config = dict(
    num_attention_heads=4,
    num_key_value_heads=4,
    rope_theta=10000.0,
    attn_scale=0.125,
    bias='none',
    init_std_o=0.0187,
    init_std_up=0.0749,
    optimizer='soap_variant',
    schedule='cos',
)
Each number is 200 + 40 x the weight over its row's rms, rounded and kept within 0 to 999. Layers, rows and columns count from 0. The size before them is the row's rms in percent of the matrix's.

# layer 4 MLP up, 768x256, rms 0.128, rows 421-431, columns 0-63
095,203,236,254,155,171,182,181,187,201,151,270,180,180,125,191,229,215,166,139,203,172,234,188,161,226,265,165,161,219,202,231,169,150,252,182,235,139,196,225,243,120,172,187,136,157,182,197,214,169,115,213,211,148,237,257,163,213,227,177,183,228,189,234,129
095,197,181,181,310,215,282,150,207,206,255,216,151,236,118,163,176,197,192,260,172,236,271,179,211,120,146,239,217,189,191,200,193,162,254,193,246,224,239,240,313,205,252,187,257,189,195,147,272,154,225,188,225,169,216,144,217,202,181,143,206,202,207,204,199
097,192,185,225,175,147,232,129,187,235,193,200,135,262,240,221,197,207,301,225,224,235,218,177,224,242,189,185,242,147,200,180,183,181,293,187,178,212,239,172,172,278,221,194,247,165,173,242,173,224,208,182,188,204,169,202,229,237,192,149,215,218,229,132,224
094,167,240,250,198,270,124,211,207,223,262,199,188,149,192,213,263,182,236,145,207,182,238,195,186,261,186,199,223,230,175,189,141,187,195,198,250,189,202,205,180,184,144,220,232,199,192,194,237,238,222,186,319,185,142,253,230,194,192,178,271,230,237,158,176
104,221,252,214,201,199,201,195,196,262,265,207,163,177,195,162,114,254,214,213,161,165,259,178,261,206,199,187,158,249,225,166,238,212,204,237,235,244,172,228,260,198,225,152,222,167,244,254,217,168,204,182,192,200,190,214,223,225,210,194,310,246,200,292,165
091,219,287,184,187,175,193,243,209,227,234,163,204,168,278,253,184,230,229,217,109,123,189,135,163,174,142,262,239,184,218,281,189,179,197,254,199,229,245,280,163,311,173,176,173,149,155,270,234,216,134,277,114,182,189,157,264,214,185,238,220,212,174,235,181
098,192,193,141,103,198,125,238,173,239,159,223,174,207,127,164,231,224,220,276,287,206,234,238,210,203,211,259,198,219,228,233,224,229,170,211,112,148,168,210,207,164,238,253,221,199,233,230,109,161,257,263,185,224,226,191,199,165,228,178,199,216,140,210,185
096,149,170,184,241,210,304,178,244,168,135,241,180,178,191,216,235,113,248,163,210,174,221,137,178,207,163,203,185,194,281,206,215,234,211,155,150,153,212,70,216,259,131,232,186,223,179,181,181,208,137,224,107,223,185,202,134,154,231,159,200,205,245,200,193
098,149,199,191,176,194,215,161,216,265,190,181,227,180,186,223,134,161,208,175,223,105,266,249,205,201,197,145,166,170,201,196,217,161,220,258,147,207,249,176,209,140,208,266,204,166,161,141,241,181,220,175,255,266,220,178,201,159,260,174,193,176,212,136,299
103,266,210,174,185,235,184,143,161,183,216,236,170,231,154,109,194,194,255,224,206,141,193,239,177,215,288,226,298,235,146,202,213,154,203,196,177,182,191,77,183,164,208,89,149,166,138,152,247,201,210,220,179,204,183,220,275,199,234,192,192,170,275,235,114
097,205,147,217,232,133,237,173,276,180,210,207,271,190,167,217,176,157,123,191,208,290,242,226,232,184,198,160,258,181,185,220,227,211,158,197,176,145,184,209,190,177,232,224,207,217,224,261,176,221,148,162,180,218,210,169,115,220,217,156,121,196,181,240,236
# layer 4 MLP down (transposed), 768x256, rms 0.121, rows 421-431, columns 0-63
097,209,189,176,179,265,137,227,236,180,224,244,239,206,236,243,239,150,187,153,200,164,111,179,192,192,156,207,239,216,257,235,210,130,227,221,326,191,183,130,136,215,220,228,206,258,93,265,233,220,224,167,183,263,169,195,176,247,244,249,163,164,238,167,211
105,182,154,206,229,203,201,239,197,152,190,229,263,257,233,254,188,171,238,156,168,171,203,191,159,121,232,209,247,188,222,177,154,229,194,207,155,133,191,197,199,117,187,142,225,247,262,243,212,192,234,149,190,200,200,112,194,225,171,231,150,247,153,225,199
092,218,177,183,244,225,172,216,238,185,251,214,293,204,254,205,208,204,175,209,188,202,214,258,261,214,73,162,131,247,212,196,201,269,172,201,174,148,277,174,167,196,142,180,236,284,284,188,101,174,182,223,193,141,207,186,206,193,167,219,199,227,164,183,202
094,234,235,259,199,173,243,228,187,141,155,209,242,159,191,160,202,220,237,164,222,215,224,224,190,208,177,116,198,151,229,196,259,204,167,218,218,211,250,178,175,204,180,241,235,144,231,192,159,254,194,213,144,211,201,116,208,180,212,161,193,198,162,184,141
102,157,185,249,149,205,187,199,151,133,215,172,216,207,219,126,246,249,113,272,215,237,266,195,163,231,160,213,207,159,235,161,187,196,211,219,202,203,228,199,217,157,229,215,137,308,245,246,151,242,190,176,210,191,190,189,122,153,198,238,203,142,224,134,249
094,221,228,159,199,176,250,280,238,152,192,179,177,188,211,178,178,203,238,70,229,196,177,200,193,237,241,191,127,183,185,240,175,137,210,204,174,279,173,213,166,164,193,252,203,210,184,211,206,140,110,188,228,186,171,193,175,200,182,211,213,171,71,157,184
104,212,217,264,192,159,190,218,174,180,190,221,209,190,220,167,150,201,197,158,191,248,176,240,127,273,218,229,168,181,263,189,122,215,270,245,271,200,203,105,288,271,201,211,160,187,170,223,213,215,173,170,199,210,257,202,141,191,216,167,181,227,221,202,217
101,156,183,173,233,186,179,230,214,216,248,252,212,210,237,222,235,242,206,216,249,150,225,215,87,171,247,167,245,192,227,220,262,263,108,231,266,177,185,250,203,109,216,210,166,148,138,227,161,137,140,236,272,177,239,123,272,231,220,219,175,170,215,251,252
091,301,157,187,240,188,153,191,186,178,232,198,197,189,243,173,209,211,207,176,179,222,173,132,188,208,212,271,289,202,221,231,219,222,205,158,188,204,208,282,175,218,226,213,165,205,153,204,222,300,156,131,190,112,201,149,208,250,139,245,208,264,184,243,187
085,211,239,131,196,150,218,180,219,132,142,192,212,183,220,227,168,241,145,110,174,192,208,189,273,248,191,117,132,170,179,184,248,241,243,286,202,192,165,237,196,223,231,210,172,227,208,185,154,227,230,163,210,154,226,247,114,177,176,124,174,171,245,270,205
107,203,91,208,250,189,226,235,268,175,221,185,245,216,141,131,218,214,165,162,192,208,214,195,209,288,156,190,200,190,275,137,244,218,219,218,108,210,195,181,172,204,159,200,185,256,195,193,103,211,136,203,270,158,197,197,81,198,159,164,252,235,224,211,175